Each number is 128 + 32 x the weight over its row's rms, rounded and kept within 0 to 255. Layers, rows and columns count from 0. Numbers have three digits each. The size before them is the row's rms in percent of the matrix's.

# up: layer 8 MLP up, 640x160, rms 0.165, rows 533-614, columns 80-159
# down: layer 8 MLP down (transposed), 640x160, rms 0.158, rows 533-613, columns 80-159
up533 102:100156141100117108064140142139118143156125103093091105161126105130141152119137127192107074068091148109175202127153091118104091086118150155159137117117060098085108142135118157128128156114091158100138111099063103118113095147098202121103044147
down533 103:094125120112103190179133119117123173095148188133165146072061093107124163140099168094103122141100111128116105132158150163101108149103095120104164106125124157132130068144099106198103098144191156129102178108133120235122125149120109164157168132
up534 096:154106084148145177121173061169161170183109128075132104093155136140111113113144102206091167114143154079113149171131134064096144068162102146160120126128147155097136136117124145167148139146028094108112118097182139105159114119088175147089119153
down534 098:103107116143110100156214168096082096080143135143115136057125096078119113172171144126153179152149121126147133159123120121144108157135122101125090132044151173118078050095109123174078105122165126101159082183150077138107166116118149080129225164
up535 093:153115058140089109163109127092128098116058128185159132167139122080095089078169186141204110071144136107100114141090128144135101151255172120130154123134157156097179121102112161162059058132072174122123156103100158162092145081153136128149155133
down535 090:077107123103153137077123106196090136153169140137114072118093109138163134177144097098111133130101117173094171167125160120142133146074104155132119136105116134182129075103154108130147111091129132103189026179164110154090131127175166149139097151
up536 100:133173053117082148147107170111154160131118176136117158178131145085124118152172121103105156113126195134137112130106048113179136132181135134196173130076123093182154164124075109152092118144127110156153124103063163078051146113126103158125158145
down536 096:104166159109120076162109160137146143108106127080157138125119093113214101168144107167172125146088146096153161170147125139128140079104156144121172142133127103132144094166151131066163069143144107145129092143139117150135100112222160103108130110
up537 110:109136135130125168128152086131171132132149189191113162112163061076094075184125095083111089135121147101175111115144109063137144127162129163111154164131148105141201145131086161198149072149108198119162085109156126149107067147068140174131133084
down537 109:165110114133075129147112105128147117106126124104089151124088088168151070077135089138136109143118160093093118170128122152133208133120173111134176101129133131098114105112125092179130143157144114163108048153092107092174107121115089155081168189
up538 094:131142076156091099161120124112128078089140169132103135181114121137097162150114138116178057149127157111136183107143092134144130084164147126089137095114105122145108166108083156175064160158104081102127107122143084124077164110104159126112089153
down538 091:145128149130151109127091211125097107156142137105095076096157136123148109176067136038175102196124138193174149101141143133106125192102094152141159174118123145129122107138092134155121131083119101184094156088095087136112109125083132175107167105
up539 101:143092148129100130123131126126106124129103158139172099120143153124129053156175135084144114097134098087092151214150080077121128145110169113105132159088122155177170117123113132194101142047132154123121089128087077156098063133079110148147139095
down539 110:125130124121150088124146120141094167138114155096150149117129127139166131128169119127138120170162148164100102135101146125124103084029164152129155128166155102145102151142130125137113136067158107160179097144137109080125122121176113109098125141
up540 107:090192151122090101095097183091182130119137134074150112184159097115140093140156173158068080063121086093112167108139133110106109113155128178149129094161136154176099095072130133176118107118107178143118100130092122120118111112064167136171147182
down540 113:170173124160153146170134117134082144182124106135184074065117091147090084114146071158085158120110105114109125128126076125167107124217121162167131062130128135099162171094121176148092110159199082062140119104158084119124118135109158100135090148
up541 103:142197131155124124138129130141145104159122163178146092108097124125095066183175114141062080078141131110140147178073117069120112099123082132113172136111178103186142219129122137164120145108098193095087055160072059127117101155122196167115054139
down541 107:114127135128165098110162116134146145131148146146132196169142107098103116144131170149146153140163122132132150126117121130141135135078138091142101144113101116123108192154118099121129130148112131117138085133110157130099116108159106155142176137
up542 112:155169184136129121135083111150161116161161121160125215143142120120134122180134136157136115045114120130118149153118115109155130115131239125130178144155100158136133151066086163158162092094137115133152046085133134131157102069115144135158141130
down542 111:091145147160145125051146089108148129094133165133135152124067100142124213119080119106116149152113155120150178135094108135144130145049087116074193163103159117133146126126065071095131143122156141138107132111118141110124124132099137145106118113
up543 093:137216222158128143067143170106115118090189137147103154117142077078124119184187202122156118158094136151127144153128180090130174114136116072122157171103117109120131160105150149098148040131121190172109051134107155107125109111078147147101117159
down543 086:090119109117173134170076177163148157100108116117151114135128167195142165069093127150116192129116107114173119148130118126118120149098167085133062116092123114105179157126205130089118119096151119140107061140191164132152114173089143061108079141
up544 100:131126130125114126130084140198167109131175084090110145101100092120136042102175153146092147112122133077123182108131147088165066096136144134049162124115117151103129180107106109139162150111125213110115135149105180153085117129106167155143147123
down544 097:117178096105125113123116103151107089090068114194131129120117155114146172118111191155123140036160149204112074128158067153127174086127134127079181190179155056091059123174113115112089127102104104128122107095129136138114131129146128175157132147
up545 099:094155098106108093071121115137179110110182130162151108116199074082137116138080135127131125131141189133134152114122097124159137090160150146158115148139135151105196121107123102149066140141131083057148163172124138124135095156108104183127102113
down545 095:155098152105120137123177151107084141102138132120115164101170169097110146084093141103128141139151124173124154106117110187049124165160138093089152131120143140159083171145193139125093119169129154142147063107171090150089107153178147074131166138
up546 096:097111174068144074087149072133138126214101160148127123143183103119122082137193093176137118118133112121097121108150108114123143120122181111092124083078125168101104125045128204147131109114097056085094135153134152113114129104094127164116088135
down546 091:131112072157173130106177112092120057107134132132111123127099134089176153100041187126189121087174121150115111132158182098133103110143120070086108141096083126106102159167100139140094107120163122144122129088155106143156139185149110100165101072
up547 101:102162088148086111085129150102197082139105083068162199128146146142119083132053103077127150115133191091151116140113066102077164114140059158132129175133152117183155127123142139139099070132110162149113124101103092085136089091085162194112116134
down547 101:117092164174164106167123143148119135103168158105141091046141157189122135165126093093111119135223166146135099142118109111074159118108074106142092099142157193161061098173093064132102141135153113137160114136079125109121111112083149112140164176
up548 101:187144147151151166041165110125174066133191144136125108103124121108178101143201123123127096130145129130160150142141166079113106078199195179129119159124147164093160112121146115129163131132067136137101120177119108094110076192113126146100104112
down548 117:072123131097131149126113101143103133138119092145116120082119134160130171163170185116123194145063140139137123133108170122162076117060123106120075104127154119132056117104139133061108147134202157152161061184157156140146097113148182113110161121
up549 103:150129085138085120129114150155154126155149120158141119124134089104121101145105155178066058106112156057079154192177204052108129133142107146126143132156107161078070112112074138154180101137142130202076098155069084130179140068109144097109125148
down549 105:105125090149110093103137181121211184189182113072132123186114135084145092143149132131147100120117153125177123153131099158077096119201072172139140083143138107132143085146061129122164130169126121155123191166095124159118136108155086146118125119
up550 095:110127188097170181165111111136148103131071091161084119151125132075159130085175128148103096146099158189141116173158146127113114152138189104139123101090075132144120116067080131111114136067133105064184109088145149127119132151165168154125102045
down550 092:101106143149124107112108103142148090134142114110129207177090166180170111125092143138144119130142129154174106131122148171141141164146131105080138130134084144100149098149089124148105101134192125141119099173138080116104119164122153117123141144
up551 097:133099136162121152076149102102119123166160143114110056095167049103097151132128109108147163177120105121142156131112114121160135162137135135086151121140163142110158161154110132173146159135094100159136129178138128112134125219086192149163094164
down551 099:137196117149105168141151111127214171119175124075118174096074169099105103116134125089122061182150121087129144107125128064068163132154122125143201088120086169180127115106129102091092133161098100164088172134142180078109133093165131141113068138
up552 096:185131110132176126097111091134168122213143126162126112086054102095071113164168121132118120103127124141095157142183069108089061130173135098116155152074161141150196136059071182139140094108118156215114113116096098115168118104117138081154118129
down552 101:053090126106186119074099153076151119084097134160147153099160170199084121125076094130158122130188099126122101137149162135130159130131143141202144077157099146129147156127156070121123155105122129114108172158136162111153111178078149090123186137
up553 097:163128147109137124145147136168162120185107183150050166120086133121106131112153168139139093114096187087088171174232173097137146146132115193094147165038100122120194132155106107138136126122081165086091086133109086107169072112100125091135113114
down553 092:110133136059126120126145129082130179159122063106117096122152147175114133085073107167133149130112061175117146109082060155081103121140180170173119118162148115200101059146231189154134127141142135115113138137152107128142133177120122113146107142
up554 102:102184080106130100099146104154099112135121142086159147136121130127081083158134121127144151052104159090095191117159150126177066116106121124137151130064113208123182119128107107149097096120131215152085138166107046150141093070112218112164138137
down554 093:113150126074112164140066108154130106125091176155104179157085149145134184108145117174127136137152149153102104150116168130136135089153047122131125180122091169098055142182077106107110174200110111143142132114157128126104102138121112156189104170
up555 110:088164124115037147139138098162171140153152172137125078126187064121119101132152164100090160116093169094120134108126100100131052133158169089128150061126133065101152147089093133161104131159141133106122131176163129146129148160064154101143137112
down555 112:130098150103121060189128165129114080096072090085155123078113121121145111157214171134087152125129223042141067122103100110184147122107107113098163186101147122122110165148064126137166123197132107138126123105092099045119171118127115077095191128
up556 114:101118136177104142095145136147196082138199091107087092118103039107114051144152132130104089105130094113111185130116149129134108149170137188072208139127145136103144148110127128130109106121099164107094109161169125113074131122107176196144146143
down556 134:113106096093174150150146149133121139160073144174132115125202102136148140079130111126173142107148108130141074101135117147135143116051134149196095098109141145129133170108238134107135098106220125167192070125161131146125092129088156070124112137
up557 099:077133085118145125130115144122120114116106132154130150143123072113102131121131108199080114073089133085095132128108094158110069150143113111136128072118056201181118159129087135145094126131071159084086139150085138078130065116186156138167091095
down557 102:129073138178157117112144166142124143156156126093138121144083131102158111166139154120114112174062150112159166089121120201185103154210103181064098113128141144081115139159076072125203123089082104097070168071089157116128132142124089136109076135
up558 101:137153161146172141058176120081139129212093117174140161094143074050154057167139106140098101108105170102106174085151071052116139096128137163166187059103095137079154157087059141166136112118132171132087154126129162123132110119144157149189151104
down558 102:142114127090154116094107144168104130063125206149150082121142164131111101115122086132163173156108005114097103137142109171164130125133120132084084150141139149090156139176128167107128105138141136152134157080088158146081173123035097102148140167
up559 096:094120135143082047162162114112110149143144159155119160163137124074127079087113123184113134079128070073101118146148143109143129155132200096114099110169115176157122183099116192130097196136109144143101101109099074120132113125110138162100042161
down559 100:059163111136148138131128188115126121137132171108153089102143134096155121176133132090127102082189193121146093154174160105132072150115163143189030149105178129144163146153117146151131097151172150108189144129088190094140120172198143094119126095
up560 114:139133178186136126101150128158142073125197142153121111137090076163095098152172155183150114120104110088133126227121027135110145115165149156092124142112108165158172153100112136128021103124090154164125130114189120132163123050084122145113137118
down560 117:139182133116106169180106104129153136117142100117121063140111128091150161148128145160072149069136108142148108163113135153080110181110105132098106126097111147156171192086173169070056127128142092115099139181120159150124067137068152086131131118
up561 081:024128136130102109169104142087171137096133093094086079135139168123131101084126118184118127073126086151142120114179090088135123131142104140118186112146125096162077130063115142145101141102139137117130076138092135148122101095042100102137151177
down561 079:103131096132148136145157086179120151168133112148117135108156086100105116169123163151163106086157175104117117078144102126205117153127131091135080112099122138087140115141150097191148150155166133096136061117108123117120160147164137143164125079
up562 083:115133079138065136151154122119141168109136119145144162075109109093181137129100122107154067173176155144133066088077141086104124126255167090087156131092163144100199083104101172092148078149103112146134131142128087145103109194148102119127139140
down562 078:157114079117201126057100139149158129143143163115114099140128127092090101175162100061116133142112106102115150161159085160163127134075094144151123101125065116137150124133170146110127070102151112156118106191166153092120193129140175167168127121
up563 097:150143106162208129118163130109128098155107198127120165160129135126139155127191133126140133069094175097112172100081110100155109076158099180102192093069128092115183091133134181132142115143054132122062104159115145135081053138108118105136129085
down563 092:100199144156154085147111110118119176117080098169084117119122084143078093183174169167144196118112124195115127139176112135118108128108122113123121149123126132088072133136104127129138111085185159151136146095156101125113082054134143098098129155
up564 102:165218125191144091114106119186154072180102185148097122099128117166197050165115079116094100080104180094102163097088140068113123113161095172133156139127160138123099136092114101132130135105086125130140112143125108188145108167154135128131143126
down564 102:084063165102129096192123133140148145078116128168118104132134130161124109122128160205105105117194118141135123151119111172121109140119161126093131151131165105053132169110103120150138161128087171122124063111160105198093114170103116152131140152
up565 110:137143092193121115119179120121138144089121138156139122145135106172131093115131089150084137134143119085151115137109143049103088129233178102052156119199151136135152139120141040141102105129097103146094114112129139082109174121134110157114094105
down565 111:051110133120099125107141149147089140114169135140052100122109172147096181121052205149171111140126159076160182127115126143151163162063157123086134102106137131162126106160137145149164152105180115126109101133184144107129101058112073075106111111
up566 100:125134135167049132146078100098116145183174118151113112103162104096089118203145117066096180125117179156141127182076101118135161117113114162129122141118153141169150168165110094128071169082123165147159111160121158156088079126113157080121105135
down566 098:138074188109136184142164150121127142097115123142173113194123105174143062108180166149120092109180157136161106144130142116127107193143116128062139083111104104164180107154085121155122138158120164130126090167104116091135141104127087164129086108
up567 102:180113092202128101094108150082177133206130125116074162149133071095134134144155138088133164102130121177101113180153082089122166141194150117133142171095062150111106185095088059135142112114081162134069114157131087097158104054169116147075110127
down567 104:149114174127167102179107080128147087125100129157138130110138127128165177119044117135167126092131122105123108154122141118107125133069109133141181154081114089117140086105117134099088112077179162195145111107110145204132128138124088132098149109
up568 088:094171116152089159149119154126129115130157169128085110164129113111055124129078170095131127103070147123107163159099136152185141148118136118140127133103094179158113125106128132130074135116128088121087142142124097122131119084167168111117122202
down568 085:184095148125120147107131107108126129141066199124127101097150166142076069097097121114124186153108113126151101133142160130080156158106134130098134094123077141182137133133107088084143120104122148133115099153098160066129103128084121125101138160
up569 086:138120078134064126114125085173128103128124167099145066171165045149075145129145141105121093081107175135080137162118153145083211130141117199061203138101144109061111139105110144197097153175109100141129107171080106093146154114184110143167073117
down569 087:161106117143147088108116144099111099132160150176107147126087145071174096160160181175160108110096132103129078116171186137119126079120137149087154134122156156151086100102149087126138111142141162174086153094108104188138118130139121211068133088
up570 096:116115115168140114067182128150149122116082133178155164122139074061107120096080101183080087105134149084126209159237094099157126134176129134098164148101109120140134106112150041139152121138125111164143161138147143139139104107088184118106102169
down570 094:067079169054166079082084156083113108133132145087090139135125161152126142127182194121137190098142153162146168138095131102094153157122193099124149112160100124106102119176187147102127126140100082152137170135075096133142160120091144083164132108
up571 112:123184130094129107129133123145126107108124138145170071171199098073075109162163131131095129117115201085147188189100086102096074104138106116115132117105155118161131157107128184211125125162122155132125107182101088135163106192153112142173141104
down571 118:144096132105111087117108145098141098129141121142143124094108137124133128156157190105091110119200134106085129170127111106149181135085132148117150171135114151096106147119098088148110140128122106145117093107135173079131132123144125119128163097
up572 094:145158101120152169120093110130152099123126152179080134151130115136130078102128123147100103035075165072117156085164159119202140175120201102123148118123148151064156153122122180159100101099138133101110134163066139159168072086140116073135099125
down572 090:140116134128101169112161155131111133108177168089097095083117108155097119154138135157108081120217103148144124128136113105114115060109130137187114089193089133151115113103084142083163159073065095137168116108113136160114104117093119164132182131
up573 093:079087076127097144120096136175154083145102129109083121147130143109163102128105168086105096101111125119111201172165169096115100075141123137114169128132118159120095117118112148120144068101128120143140124157160097191127147134182162120153166170
down573 089:142126147132121131144172123116127153126165165148109131149145178110140109093124136141081184151152050199130065176115120175142077126169107146091159112136110095076107123139115152099080128186087074133097130192103144105152066142100155134075145156
up574 099:090176115148159059063151117100192149117107131140148097067137116156084127164141129116066136087090102110139110110042079133177113137146137127113161112135168173112169124048112102166134127099142183115119078117091136095123092053090115160156152125
down574 105:122158126178099122135200140143105086121094149095118189136118086072131101213148145135128175092081139137134087165137120128168172114151167128131162073100097090150120094185121169162137112156137142109141109106087117062171124152145125199087138105
up575 097:110153113163053152160130147136130141168114127179084157093108111144061154120143110133097118123100140072135103140160118070184083163179074084086145146169105130154185156110112164130107165126131170123130095159131114137142074064118143120177167118
down575 091:094074152150193108092105151110102114059132100094081122144052090092165109142144143224192133093128093080118135125109149107193107178163175137139093055089115086155148056144118131141134173136140134192118142121138145158077158139119117132160119126
up576 093:119182078128118174131114132153181122132167100140135147154135146074127082069104120118085148186120159097094144194073118149129134154170124157124147158085043174146091153081132155126082152066126126190092132132111122116145129113165093106083125131
down576 092:129149136151129077101158155127152116136075160101173125165124091137157162124090126165119134104081112071067113132161150121181117129063132118065151091136086141086151098158099207127134145141138169104150144141150143122172102136071133160136079153
up577 103:136157155164114119113050114142129125145180107139092106125125092121103105184102126112096077118099130134147160088099143106140181155130112136124169139140152108144165133128080154127134089050129161176076102165109119137105152081115157125167058143
down577 105:067129086099104167102164065121146113155111131112158104138173168155129092117089111173101122132125124145106156138150135111176186169174108164103124121096077067077144188146157149151150120057087170127148070126174122110122123120133106094182122101
up578 096:114183144152065134155132148077116152239125119135127143121156104117194124115154113087103160104117118054129114146151156081162139123121122135106153131185154052121088077094101161131079076092138108107070142120077105109135102106092118134116101136
down578 096:132144138160166108154165112092168142122126159152137162139164155081123080160146089092081115138191098113131120100099156084169108177141098141114107110070155138141051133157047116153126123091118109141155186133119163115122122106136131204092103177
up579 094:107129117099136073124174131075184141108164097152135167162170087056113138114134137161114136075139109116129130152065134115168132189203165135144136118145168132150142167094150108127086170069111103177087133147156125065113096087072123114168118159
down579 089:106118147155142132085081177122132124088171140128100136164183184152152109127130178141130118140105183194089145138118171133182130104163105085088141172094091177149154141191123104121116147115216159119074130121103134096125142185177109152143093100
up580 097:119132110109075092113099138145126102133148170135102094122132110140173065148157134120153087119103119051141202123059145110150133129130107154107117143102137116180107131127105167156169146148090167124074168157071098186165141115156100134151172123
down580 095:130127093034159140113117127120121116148203134146095171106129148181106116142136062089128144155163084132158133112134120152097141140142087182135122147116152114111102169106082151132147141225100125047136201104111120180112115122141141153138095122
up581 105:091188148128060123141129129108105171166061144171035168116177135131117092142163109121174157128118097136146101183123068118159104123137094154128159116154117148135200144124126097155114125088147174161152078107097121094133079149096166137096136169
down581 103:083051101093141125116147159164126164109136158064102106151084105138198090122141110118146101104126101127152040099133170145172112138077126116109082126130189113137137108120185127155078157115160144177130107118141156177123144138118117090140157091
up582 093:162193098131101124129135103149115124195126185130072118166132129151064105164157156120120093138097156108133165136093140123122123173115162147125142133105137158169166177139112107138152155115093180105160127158120103145118138128114164163209100109
down582 098:171111129073146120125079095184123146104102188128085151106153155120116178155117140105170158108106160169179098119088125186149124116153139189117117116141169110082149204143169112153119168130109112091102096184118133187088164051184107057090135123
up583 087:138150080121144133144137123100082176128129073149077137098162101103101129149176065140126157104073144119215135130111102113115133158099101106076149158178169138105137220116103111150118135095140123176141135129070172122112075116094139143141101154
down583 087:156122092094102170154139143090120158182134114107152111085092126117086129124103099101155104149122129211107164116110138180099123134060105063125124118173114128138144081127098125101149151084182117143080112122135121177166150135061102090117191139
up584 106:158144106175108089085177033209121107212113158170139128102122156175064100081161109124126139110111137071145107113108109080117127164140158085103167127123118186121167122105138089149120131113087121169087124137113107111156113181098134116076074139
down584 114:169063110111122092148180096142087106084156201134117176116144075078124170091162103173180179084129174159134151156062124132132133099173129179145077152136086170148212155152167120129168086105088116092180152098153154086078123105135139169127128163
up585 098:116128152114141158065178108178155144139159093134152147117095072046088115176126142151114180158124166113125119127075111147146178138194093139062138139161130101095167145133127191146089061180094127136096135098133083045121083118110083179133105121
down585 099:154088158111170104172089062098150091075105117146171151125072134090121143094150097176147164178174142110084076124140171120146107136108132106099130145088083128118106106141140124109127164140174112140171068132071147145182167153187180161095181122
up586 104:129153100121175159150158153155161130157155122140089190073110109105110110133134125146068127136111100176109173136137154153134109162189125123063157083090101186144134146102117070163138190094095132179122120107106076061124115136118145144085140108
down586 107:137130122111135111136116102143117114128071089130151154122156140108097119140126052123121104109095167212145032166182112164115109099180129139140155170155107127138100150106137117109142121147138136134143155146185131116117118141116183062139160125
up587 088:178167113132127139069162136088160125067193161125139173108158128090080107161186145138109152168116147096102109141122075162079160123122084105110155120140122162137153135101046152125178083076120120140103144101135142129116079146141110160188136135
down587 088:150134138115059118152141058184149137183096058153139139164165123111057123093092116137139147126050107154139125102190136085122124113117156177150176098115107149078097156123108117126175154073099121112105106123150130072155161115145147161125102161
up588 105:184158147120065130137119038075118143100126168141116147147121148095118110140115100064116058108113141142134122105147125089156160090165118161058192131122098125121133116103066143137088093152132167185061130149089125154093147140119135134144120143
down588 096:126128097042190139109136131090099060094090140184150122127142099111148167179108103153122120128186064120111105105134123125150208097110124137181109120167139152093077109156084125120098141137202107068126168114130048185088143095127152113141150130
up589 102:160155160084145071082145120141096144107177121090105120134115133098106113131179177063140072126108107126128158156139116105211095072139136116142102172107094127113101159103083131118163097102125141174178109146138113062169129158118098165146113162
down589 108:125176159124175126094058069113147178175118156165139162158119158100148166098080115116102114115118037151164115109137127112125126124107124119124109121105174140081081180159146121101101126066133082120150175111140083113122140146141113129105127186
up590 105:156152103153160169106125102081144172116153132117139070130107090094095119138193151155157123121115115119166132121191108125161131077128156101134114114093143152205206144112073124149145123103117163145149054112156137179197107105107183131148106150
down590 101:126128180144152162126082123085097141096141116086173145143131132106191096158120156179150131152195066117120041170082111155101086079135158129194101140157123128112169107170095161162163086145110162145121146176096063105107198158120119172068139073
up591 101:120126117097132081097136091139114102108100158093142108157138148165151137140147075081151135158103169135155172115084140122114166106182076150086159051134148108145169105109114159106082087144084181177087126128156117076144088147148143103078168109
down591 101:122128124129071158142135152101102147162113093193132140160138115070151112177084161150099079123110134131023083145139121116115115078089181181150129143116122158060066104146119168174118178075146106115107142150146139138170119107101158127154085107
up592 114:146141158146110167111179110148137125138129153160118138100108125086181130086193096126081119108107103097101175118141077072156110065140137077117146134097119207148108160109091074153144105083073144118083133106136112054071128141137092184089121124
down592 112:131095136205173164154159108113088140132070176109145138112082130133101146141175138114077149103110118166158152119133190143180079118165150135133123125120108084136129126162139194150157106081047138126138209075101090060140158160187120110133114124
up593 110:129131089141135152110132099171143124131099115145116134164162112132099099086151137121116117115083135117111130150112122024129123126155186113143202089137101174147094110118122113117156141085072056144117134175114143114118111130170106088130092108
down593 112:215144092113093167140109153098080159077094099146096141086169136156143164123157087105137163129190097112141157153086116164131155103226146112122122136089146048140116080129176161132130100181156098116160124126168113113113103075054184174137149182
up594 098:109129159153139109140154162121194121084133121122105127146129087103141108133126111143143061151135170097149154110188145097142093111144131131108128163143105121211135136112089221148106104090102162110161126189101102158145139174167168185094126169
down594 090:160127136137201122102110144135095149129174179102121132044089121156068052134112134077169134090255130097115125111124132122140159140161097153155143104122139152064068120112123119112144168098138137154129156121152160085129136137116112135130182103
up595 106:125127152200157130120188089107115185164086133134100085131146108131080084161145198066165099143134113188071097116123082092118157139182120136085162104110061145134143101138126120120107159109104154112122135124111191139166121089067141115149036121
down595 105:128082125172126101128126145085118144121102123158111104148119155124154187104134171062125133146116132096100122150075117144158138113130131163069144150198105135144097123149138131090205062146151120177154145141099137062118056155172149176074092144
up596 094:143120151130132120108157097154201065105134186143134118141123150083156131102130132133079099142112123138103172106167173116167141134153163117114170120122058109180129150054144171090135122145121110133050108124155106161103101055151179125138102181
down596 097:091126091134166140110153127200149076095141137154160147099147125164116162132166156113063113154124086070121097159176096148114108112089116139082151082097137124138138202172120093188080106120170094143122054148138157132126153172119098089140166158
up597 084:117110128177136112106136157111104117162083133114092241172121078130092109145183148125122120146140129080090156147106089196133126133151125170113175081142021144120145142059097135100132169129133145178096130138150096129093128085129194161180130136
down597 079:112103083146139082106091091134175178170135111139142129095103166145210083153121104109113115118116131172141177096103143124149102182138124149149078116080158069145169145140184168161157143092117117117124118094097071102143120177130121110096119179
up598 102:144144082181117162136099121191125163177126092059118130080120157138160106152127034112105173085153133130148139168101089119103151077178137151077091102123111157135147152107076091161167061134127163123128122078121166139130068129132131119061119165
down598 098:094105091171152166139177132130127127137133188122095122127140138137160180135148172134106180184153108127125126049111128163106088104099130098131086086145128107139143164105186120131112105135161113151086099069145129115150081097092163175143147155
up599 092:121092096110152124119092109102129105077077117141129158150133166134145166097110096114149062118109116160124150097142101166193182111163206147090152109128097169182093096096116158136111122109084162119101131186137143087149122128140151134079156181
down599 088:120108100138127109164161150121119102144138170189146172144147143118130140183125184121172173121178136143138147121094114128102114102084195113091098127111154089078119116123130132138108165103147128117125138135078107130065155055182128158134126117
up600 098:159144158136108125119114106089117108169105189153113128114112068089102168117157174149123137157106120112108130120120077065129106134173194075154144093108102088165107136072083120090204077131104091120102114195141145136153095100148128136174080128
down600 100:111129134109159117144071135142121123052104135169136148140201161116089112115115108130090164115185116131108140169056151134115107121153107092110082138142112047136131091118128168143107131158177100088146097138148147149117145139128146133117130182
up601 098:111133094162148128113082138092152152179129175126106099130158156084118132198117144164118073163105108128128145111135051093179124153160143107172121118124142215166123141139124129146123165180130227145082096126124095148111097107100155151155107138
down601 107:144091156144148123055079172174109079149129089137168126163140170065142086128102113153121145163078165094171137145091107130093107082119116097116088143109108128158123137176154117105094168164142119168143135163166143152152117132184129101197087117
up602 097:163139093202064091094124139151157115168124151084127123092147062106078087111141120117111111074103170128144121087102137099086098097152117117124140140104143091132156150126132084189123157121116159120153073188078127161126116154105119137222146119
down602 098:159103097132131102166146070084174152108126137111149092159139119142152162087181188077107100095103159136110089137149143160154116172095141120056123060164097156135143172120094163138132102061077153090096179155102155057167121182167126149119136154
up603 100:133161090124099150071130121120201164157143103130077162142106138095113138121117123086090125078107111123139109133191105071148201116150156216100132108142146180115107197115125086163113121126097146137089107101097122057135129092130093106103132107
down603 096:105143161125107103151128101133148089082098164132142110136109082131096149124142138170124138172086173125166151131122127153113068105097121105195147133103135073171180104102121172145142088157166117101145178182148131197152110158137120106140090116
up604 098:157118067196120167159189129085092095159156135139138167171186151146177130113127125119126146102123163071136122167187113128110120118136096152087123131072100178148162128118069069106089111132107198084094104146059085102140090077112175149093116120
down604 092:151106132186135121088086137097127134134126106144189104074126152145077066149093159160117065092137113097070166119118114143138119090129108099112141101132109185096112118184189183127186130107080155183138157136147098174141161141126156098144172130
up605 107:129180158155099203149124108111136137130176166165128119190186129134129106137101178136099110081123117165117087173110124140140105039157117148114115136124071127187100134121123139119136130073112187096146082103044103149131098166074151145106111124
down605 105:167113125148181132151075132115105139086120120139128083138165205096143129125116153154096111149162129156076118099088150148175121105138105140091103110130120130132086092168167119133161119142161163145082152094106189102163175177127116123097159099
up606 112:097084156119172102100139152171150033157165177130105132194120137125149130134163105133121160160062104117076188093146098086091133125119175147104162172101153092119160099115106140146099092140124124127127146119133139079084188109109119133138128177
down606 104:125062136119137177146160112092148056145109150166148134150169155099104145168175155104184069149104156089128189159111139175159175094131153055073144097114087152147126105162131129101109128138110121130100130075160137137155119119130128181094150103
up607 095:136147131160124137095156099102181109129139121145102107106143066095127166122133115147117142131115065147135123152151167141163120075178153123128153146160128119145161152120074158183144113095119163158118053148163176086156142185094115082085172155
down607 095:126177147014116157113184157161128123194023113120137149062119211109119146079087116136071135135072163141188133110124148106143142187087090104173094145127145149090174104165128126174127124126099161098101175115129089108115139158102166141150110120
up608 100:095093106107127127087212104119149136175150110131128141137136111106111106156107074091088148112124124144176131203126087100140083149164092155118112069059169179064139168093138110160102133166138164098147092127106071096088106123121111143142136138
down608 100:103191116190163173108129125139114164107130156109099115137127100134081148175101146115071155107172110091161146162149154113131159132131143147191162088089159115190161166127148050120118184135139107085124119110111087155117120082098193181148108162
up609 095:125120111141072163154148142120132128132157171132146139162111151156057116102139085169093128158123152128049166145087084106137111123153125122146114140095087188198123119161071090159037161134128133137063126128092141129159090051098142112166091108
down609 103:155130134081096125172138145110110118154102103095170194157126146113204144158152112166082134117118173114069089122097150107124105117149105139114167109138117115081130122134156182092139143150109117131105142156167156127137148143181126115086100153
up610 095:141175140165111168104161101126166115171162114181110155203155107080070097125100127125110176132102146112101152194167135135129138100150084078096126144117174146101119200121063102146165145141130137149118100118137113131095110094089123178138113132
down610 088:101155136138124112159112107072164158125095092150121138141178086172084150183098130083089135096156173189159169104049115170113122099140124160182157164151142100142083109152173100139152143113136098068093141119133116134189123078189124133151080154
up611 114:131179179117111071097142093109109108101183126127074143120141092133112099155157173116126159107136150150066126189141054147158138081145139129124173117162106215093109095124128045122107069087123190164124148132140091092126135153116173146161108153
down611 109:133192111112177102136096130181092151137222122144120141102150156135134161113099208139075131121180115112174139124166090138143128120142105078162155117152164090140101127149118150076157101097143091139131156128144130139121140081139101118107119075
up612 103:162141099110117137162083116095072113136250078139132108140148126121088176166151119160134167168101135135098123195157105134114173125106124149155097162070124134169181136097079126143139094097146105140156075136129092141097119189101106112123115188
down612 102:139127134149142121133209179111142129151134120102170063183124096115119136127142165179121103094093155121172127173161142160081138156107162110087160113151113117135167071138088184145140146150126069112042165083185092147078142113106135122152173110
up613 093:118096148124141123072094043135184110099136151146154113141122109133148025152125147148065132110113183121136149163138145068130124063168119172126184128082085115133117113122093127137150138128093147137108154120163098164157155113073182086163147186
down613 086:135137121133125098148148212159124165065141141129154173141093166124227182108085094177170109157135085155109100142081166136172104180143168146119126105114125107084142137163153095089143144114117094142068148132114138130139106076110119176127095059
up614 105:065184174209134080087087136134158136136082146113088125165128041133152134152123112144125126094120144106092160155185153095134142142126086171117133057111077151129158131084110137149117067057092158156095140143076142131183096058149152134103177133